Part of a small language model's weights: 56.6M parameters.
Each number is 128 + 24 x the weight over the matrix's rms, rounded and kept within 0 to 255. Layers, rows and columns count from 0. Numbers have three digits each.

# layer 3 MLP down (transposed), 3072x768, rms 0.0266, rows 921-946, columns 640-767
141114107139160113074137108131144128125131169115134151104153138120129131116144160161117174111117123148120084132149148112101203125139125176174130161094130110176102120133114165137151151092125099139143159161103125095153120112077118127153103137111135159125160140146098112141149122091087113092159142104094155094120137148146154141106159132121119086139159139164126119132153135122121099088158
123122099138134124166070142121147123140111142136136143109125092110121101092132110120129150135165178133179158150158073150173129108177101151138139143095133151120150131179125077129110129102140133136151154097124141123080115128138159151109106135128175144150147135083084112155112111112126164123122096116195127115170127152166140086136111152155114140132164135140144143135142159126135093131192
133130103139112153127104157148128076141151113112139109134087114122126134144143111115136167138080134110106096105143170133164164121103117138149110139139106150112135140147124136131165151086120165181132087126168141100114127146148143109141133080149123130100119123147089107148128134142149143130164149123080129097107125154135107105142146095086127126174132165170147083097113200165133129100126
148102080139121164085125119142086126126141111090146144148156099157144178137128135113127101125158157146098135144105092096111114109111172121144098142110162130170131134150121125175128104098147154132139100138168075094136159061100139117135113169085134080145178112110147095124126123137119117150168139139137153062116094183142170137165126110138122122132153165127121130109114090112108117147173
124152122125152178122116137134145114141120104124113121123094145156126124166159133108086123106146087143098084136153145107144090144081143150138139130167133112141138104129167158102140119162107106123105138156145104166127133124122142166121113115097107117141121132154160124112108119117114139142101151129128104100102147102154141150100065154110114083123150100086100137132149111130137184097105
136111098134115152150082113142128077144133096100149143134139087114118116159107128099140086110101102125176143103115085132119116113174108166156115157085120111099105107173134100112119124124114112174147149099152196125109116113137131117142133084142154121148168121137137153181139123093122157131130183102133145117176134077107140131128129125145105146100161179141123086128117123170132118141117
157089126130142130120143127158106137090135099126137130129113134124176139141140148134111143088156122147152137101138092149130130132148165175132136133124126113152076143124170097121139171158145134155144122124146099158147099115103102168132144156130125158124135104129124118138110129090129122126135128106115148121129143110120125159141180102125092164164162148120119129067158077137119148147130
137141117124089125138129118142122167109083139137173127136136144137126118139147138144144096151119129138131143147113154175104138137165161160143174134130136117134090132108129122115106116140089087135131079122171162126127090139152136168133135092129125138160103155134092111136103130101145144130110120117138182101112109152149137130107158130112112109091132124094120118152139085118131145120108
133179139139130147146123130123132141127101130147119138121144125116149121115105127140144155147133134109144141150143113135132132134124128123115131137160160136087108135136134115125131128128129136125091110132153118134117146102116132114132134141136116150121102096138136097128125154132107121125129125116125094141132110108124111117127120136092119137119119131143128135124142131142127117127129
126118084139141105127129119106113133143130113082188097123131158151134177109105156152150090138174175117157164127134176115117142144119104159133118138125131092114116117124160125134127148133102124136092095138167086098134157112127069070105089080144130155124150110119079128097147159151105119124097129129126128151165117162105158103114083100110174130118121099142162082127128097134148138143123
118151141132112121153112116140115126145102136129080147106131181125089045142151091120102135150118105099110109138123086147130131121117115106146089122138123121147117167119122077117112117111121132141123126164134122133124112117116102111111101099177117169144095097133133165157113086105139121105106171143157138115144161132107126126142114093128163118151124151131145096133109072118178097142119
114101159145078152143133109137122102143113174101141125136127140141122134138124098098139135143144125143110104139160092141137151091126120097103149133097146142127142109136109154141144136117162147113096156135117142133125126156150151133163150135156128178105117140072106081121138135156113143142123131148095083125122117118149140140116160159150146129135154161140133120157139085095158087117102
169136152110128161142107132144103094129183104134106124152127125137122157108116137138126147117165148083119129149119168109127120105128108143152138116131143127142121125126128143142120150083157141149121137192183090105142108066107094117097128126125152160134129132148159174117118165133092121160139090133160150092140087128137112129073153133105141143141121120077162072103108125134130132113076
148096104137134127144124146143130109090114126096131094099116157120116091100129161135152134176116137108137151136133133125160108148130150114085164107107120086171118143111087107090122167116154100114160112109161129153136101118171107124115114129156147102128137135114166095163177101138143133115086140171132132157137134126115133151156081119116161135088087083120116128104096127082137133135162
119152103115110148142099114130137152139076113111112144087128108150163149111127139083124134145132186094099153059128095107170154106137162103129137114115114151149120140142149098168110130153126135100164122115163153133095124104159117162131097097110143151077117142122132129162124129143105119139100151120082105134119150139122099110098175110166144132116133169139113175106128140132117164103140
093169157110111139146165161133125092089113141120071118164067139092118143099136166131144170117089142067155064129095134106139132131103183192127159129144127136163148166166112096135166184125090205193153155069166169085126149146124109126162153080132122161102161080098116178085139142088177101150110119102167145068145089109116117143139146106158154095103177159167084094113111150141169128077165
096137134145122118115067163163136122108131142122074111137097103160133108163099122101100119124131105102105115098092109145135150121168125077077130144179147136138092165101156171136168097170077108106119107121122136155107119148112126116134160118166173136121098130138141097148144134127140136129127129161149168157126135121148109077153122111121140135114084099122125136107113109163168119135107
129094121111148089128099119090135139097142179081128103154127119113120085137108140131119092094135146119135198099160116142146096112159130128130148111141116146150164149141181133142139152115144140155158163102134124148115132167130113117123126135153157115109127130129130119175172118174104119106119141129167109138094144116100115123107113156185113113143150123161128133116124118118140133116140
114129105127136135119170150129141127146115096122109113085102139168140100148128112142111140113133140111129139106188111122145148102107115082123138159126103146118135098096104137140140105114108117118130204132112091125100134106119138154109144144136078150123126166110113123050158133150145114102089105127081107072136121139100135119113138155100129085095140100107105125122161126169103059147147
103125134088114113120116068149125115141145136164104079138130157132114125163120155164135153122126119148158188084118109124179150090152136147089105136126156115115139154107135167150061100129108103077125110110127114095124124125147134119115103114140111158094110092125107099148087131129114130133140143122144109143126107117126126142127153181122132104124137106125130111106137143171150141144136
164155130109120163166207109157132121137147122126132162120124133149110141125135134170119104159132112134146066161116114163147126130144136127119110092107129164120106142104142161136086103096092131145129145104137159097116085144070173043119081166103136113151118107142139121117137130152144136163123087156115107144126107140092103135110177146124124136134075111127088135149144125138158157136145
091152111128111146165130121144073170113137112166149128068131110162157118136100143133151110085128119123062116121160122115080114140164146136160135123110130110110088090181152161189136139125100151129160114137135086122106090115172145120114106112155122144123059118065063117171150105128119120136127139139111151102093110088157135175083124113117087133131128147139053133118108136185154160139133
132173125109193152140139095143138119092133065136130171095153128092140106130128131099147119117146114138159127090180128124117160122121115173111121132136147121131169119122122157101108147078118142144083133126147163147112121142148136107094144147173132114165136150173136164124076133160128132135124081122150104115145126131083113153155118151149152169151146170138137110113116114104121112103104
148113115136098134127156170140168135130130091132092143139116146110145125146098161122142109143129108125129120139140157115113140099131065132136151122131116133108135134168140106115121138110122152137136127133140104107136135134112149111140133127089122125112102128131107162141155109129139115119151128127130116129089120095120132101153138127141128156154107157127085122155120091149118106109114
125120154164104141119135098137143115107098094150134116147139121083117129090117118148101116116092115117154132174106120154151113148135124128119156132102114121113119157081145104126117136149070123143156155064180176149098109152113160172131110157158135111152114113120159130105124140113100141123153118124130137104162133096147124187141133119126143117129113134108126116122134128135098160113123
120145170156143139140117125128121121125134115117129088140137100109140103138124150173083127147164161150119128104095163109103149180133119128120129123112151122091103131192106142131154133122133161113113126124153120119138112169127165143116132106078134098118140115142181150126101123154139208139096162144121154167111181114129099136159106100132097137133152104087139161101148130148157139127107
# layer 3 MLP up, 3072x768, rms 0.0328, rows 922-946, columns 640-767
061133177137141166091146126147094130153117120109127141124148107145159144083137121179116123141165161080112150101164154108138143136133137133120113110127118124093128139135113104100148144143105123141115147132134150122115127138091142125155115165112062108126133101100145122119118134108147145099151106153124105139157110122118138138092140130114148206174094148126167083161144163059136105123141
098157105124135120096142123121126151083117142137100143111143172137132125107107125170165122136139125138145160157138087117122092159143146092125126127121134131110120096126151144134117106156114098091117176145117121123128117125107148153143105159082124148113139137131164114095141131116109144124116050112153136135128119102115114132120143189134115074107124120153122145128145088126137113136130
117106145143125101140131144104141139103092137133097119083159099136104131060127135142133140095118137110135121151147134154149107152120113096104167124104102106099131123120099101082121107123097104174136132135130157110107147137093112169137141134094133118121093140101156131157129106117129137137140132133140098184143132089147099165134151139113125119130081110126168149103123166122109108137119
116121150155129119162100160110072143142112103107102117139170138154135153158171156126102128122136146170156166167133136092102161122157130111123141186131091138119123125107136132159089117136141102102134142131122140150178098109160114111154136123110169139125119092162178097108163133121136128125158102146194109116149150128102129167174073114103095144151091097109164141154148154143162098103141
108133133117127173088103120132102134099144140160119140153144143110115154114129114158130144146105132138151181179130115142117117149111146155102096119128104108125132134121109169098130097180102120089095126157135144140117099098142107108134139142072126130148117131137127100122123131139119103138120150109149103124179117083159163112175141095103135104128110142138144142172140158171132130100156
140131142142138099134126150106126114123138126129118125136112132144127094123091157115151168144113119112138092145121134125108134138125183094126116122158184170114118091119145130128128078147165178127073129126132062156098123155138134149131114101157125116168105119191120148150143082166116148080139124102136125118127110123119144122099084133128138139132104106121163114124145110151101086050124
124123121145102148106122103118163134111119141153140100103173150088145099169100167154191107109132104119112140130144132172115186136071124147117126166164138139145099133115136119127154116128175155120078111154111161126114123098095129125118159141097113112145148124162114070112130137157126128123103142128165082138137134100171083135143088131103106138163080081143155105110118135129112142145142
113130146125121124122134122129122144126163146109122131106135158135122141113112108167155141150123122104133119110116137140115141140134119132102105171141164142092104128128129095168111128122158125081123095134160105120117105128114109119128124125154119147102112124139127112138140124160112131134126149089140127139145128109114128113138116130129115146110118127154125109120133142127126117132130
136141162090153161146148143093139141143131125100139168124121114128090133141107115155075134144105128127122167120128142083080120153117183107128146183118110139135103107145127107132138126136152083130112129074126168128127146095152132123125159092156142125110161140145122127135132132115104106140112109169126107128178162130157157102134107122064118168116125119173136144153146130153119122100153
120124115134126130110159130144149088114106153118151187092115097105136090078131150133127176154141122138112129093099135143113126112109096151123141118161148112147135113145102174148148110135126134140124136142135131107123102155139121142130179129170146166127125140138149140114108123126145092152141117121123107136115085152103054094178101144110120110135109120088165133136144142115115088117143
143164086143121150152138124128136124110104068100116077120148089125100099145108108089158115089129133145175108137097139096137100126163107155142122140138100124104105117153117089123131175121091128131092140144108103166127139119150101134177126175124112128133146096121111135138124140118096117127158148117153141126157115115119104149122116126134135155128098116130195110141132142129107093115180
090105140165119129127116149125116131159121122112118124138103075134139122101114186122111163102121170114142122118070149139142137116097116112108129153115139144121116137115116127105157151123136114147109121088100144148122126143125143183111151123124113101138091094144122117117182120132132115108127107172146114149103120156131101117175113150140106111147152146134148133122157128138099137109146
112179147145172123152119111095104124135128153109087114108128096124127108127157161118127162170148175117049070123084152165158131098149144148143084121133128065120096109144142135133124152131135108131075117127130147148118124118104122110113124108174073126148129119149133158135178132119106132106166052115099108122161104123119129134113079137109100105094163129180148121109154110141089133138152
128163176140125135166092118064144127104072107137097117108161145157127104151086114146152097104138133103147163186155125173153113126140128142086121154119149088121139117099132163156117109135121125133109141138166084153170128105053117125155130156114126110130128149147123116095135154158137148117079106115155117177125121125118157133118145149078120113168130093135138130092132134102120109148087
064124132117173113152174114086176096131153118082137142107115144132145116112131119069130124142153136127121083142104145085094162131117160162101141150146146162111111143158082087143147130063123111145112132113163100154117155132125096065102126138126102133088134050095109142104112107104135131127114092166128136105117093175085155136145126117104131106151113084113157114106149129121111122162187
119127121182138132111101149061102141170124125140173124103165165149125119135143069159157124157113099124102112157138106094139121157143142124156151124109157105143136092126154113116150120173152158151122120144070149143120133149102132086139092111077128138126130094131159128115139093156140092134126090117137068124118115154124107142095104176126139100099081133138126130127079132067123120135049
142135111141125134117108099143183067113112151141133169131120121095146126116168131086124119151140098137111114161098110129118112123113132102109101133122133082113122169119095140124110115145117122123115149124160115133132124061138139123153120094130061113156082079103104140126107083134110089153153124109075147132154075117147105156128076087131122106119109161140122075127115163117153130114116
107130153176081147124110122170131119148081143152145149144142150115153148085147128127158127114150076132117130170101156117155108165142139102088144091145147119148130131143103118140137112123149133135102124154152115106126159147107123149125113109140076139128125102114135126122135105136119161122133106102145136141190121090162117098128090124092120145112134086163106115140104126122118106087120
129123125141164137116123154127156128130136124169126181123152139083137133112109082126135114119113116128092119143135157088136135155121134103127101126105116127125115130166117114141171135106133155146115120175138147142173109146139135103149114139123142104151105167103122116088130146115140122130147136157135127132129154115142159122124102112103118138097141158124120126161127120132101138114147
115098126158162114117106176123144138163154129144142132123112120148172120126136109115128119094118168108104130109141132112151182118097143112131091137147136146130151116141118108087132143128154142111138086142118087149138128124152108141120121147148127144103127123123112114132108142066092137110129154131142127125139131104150141137121138131116119099167161172157125133133138168129102117111160
101166154099146151140143109129156096086107121103143119179130112108142137135087174121152130151150103122131161120152118157127133121135123127132131154147168181058138111144140164129151107152141135090136118087121176148108118112132108139160135101161136175132078127150144106134092120139082087108127124126095118161146141111116105117136087150102153149098138112141163133174155167146085084110145
119112114113090075129131122102119160151115118155153148139140109132128147117101143117111117125146137141119118127147123108107133128136123114129133136118109063106153163113167111095101102130133118130126129168103130089119114134058118146165124149088077107096078108151155076089145091162103136142100140120111147184108091122142066165112116128120118140171118140148139111095157107139181096157078
116117136095166127130136135128142117168131134102176081107117102121126129139107131146141137123131133143091125122118123119113141144155166115155103111110144114122126097147184130116164133134159113115123155144121119113063150144138097139092103122140124144123095083136144133171128134104105103107156110137149133121129116145146124134167132122128089104147081098105120152129117142109125126129068
156133159146136147119129112107119170155145119159118134145185127114100054117124163108160127081131093106111172087135111135125160148088126156093155150112124089156157125097125124101124179125097131134099100139124112113133083122154132104135127123143112168143110114134089148150137137126102139137129137182127126128159071115116147153140150121129123137114160147155128095126114115118127135125129
120111141098131128137095112130141130086140120098125165141152155109150144108122133099140148115113172098154129079134122121158226139152176145129150161112097144101096121122118148157095081142126123131115119146138145141127103127141161133129118193102108147124110114161108122123101134104100094133108128054062126136131105159135072105140141134119106169125087109124131090134158166144092091107133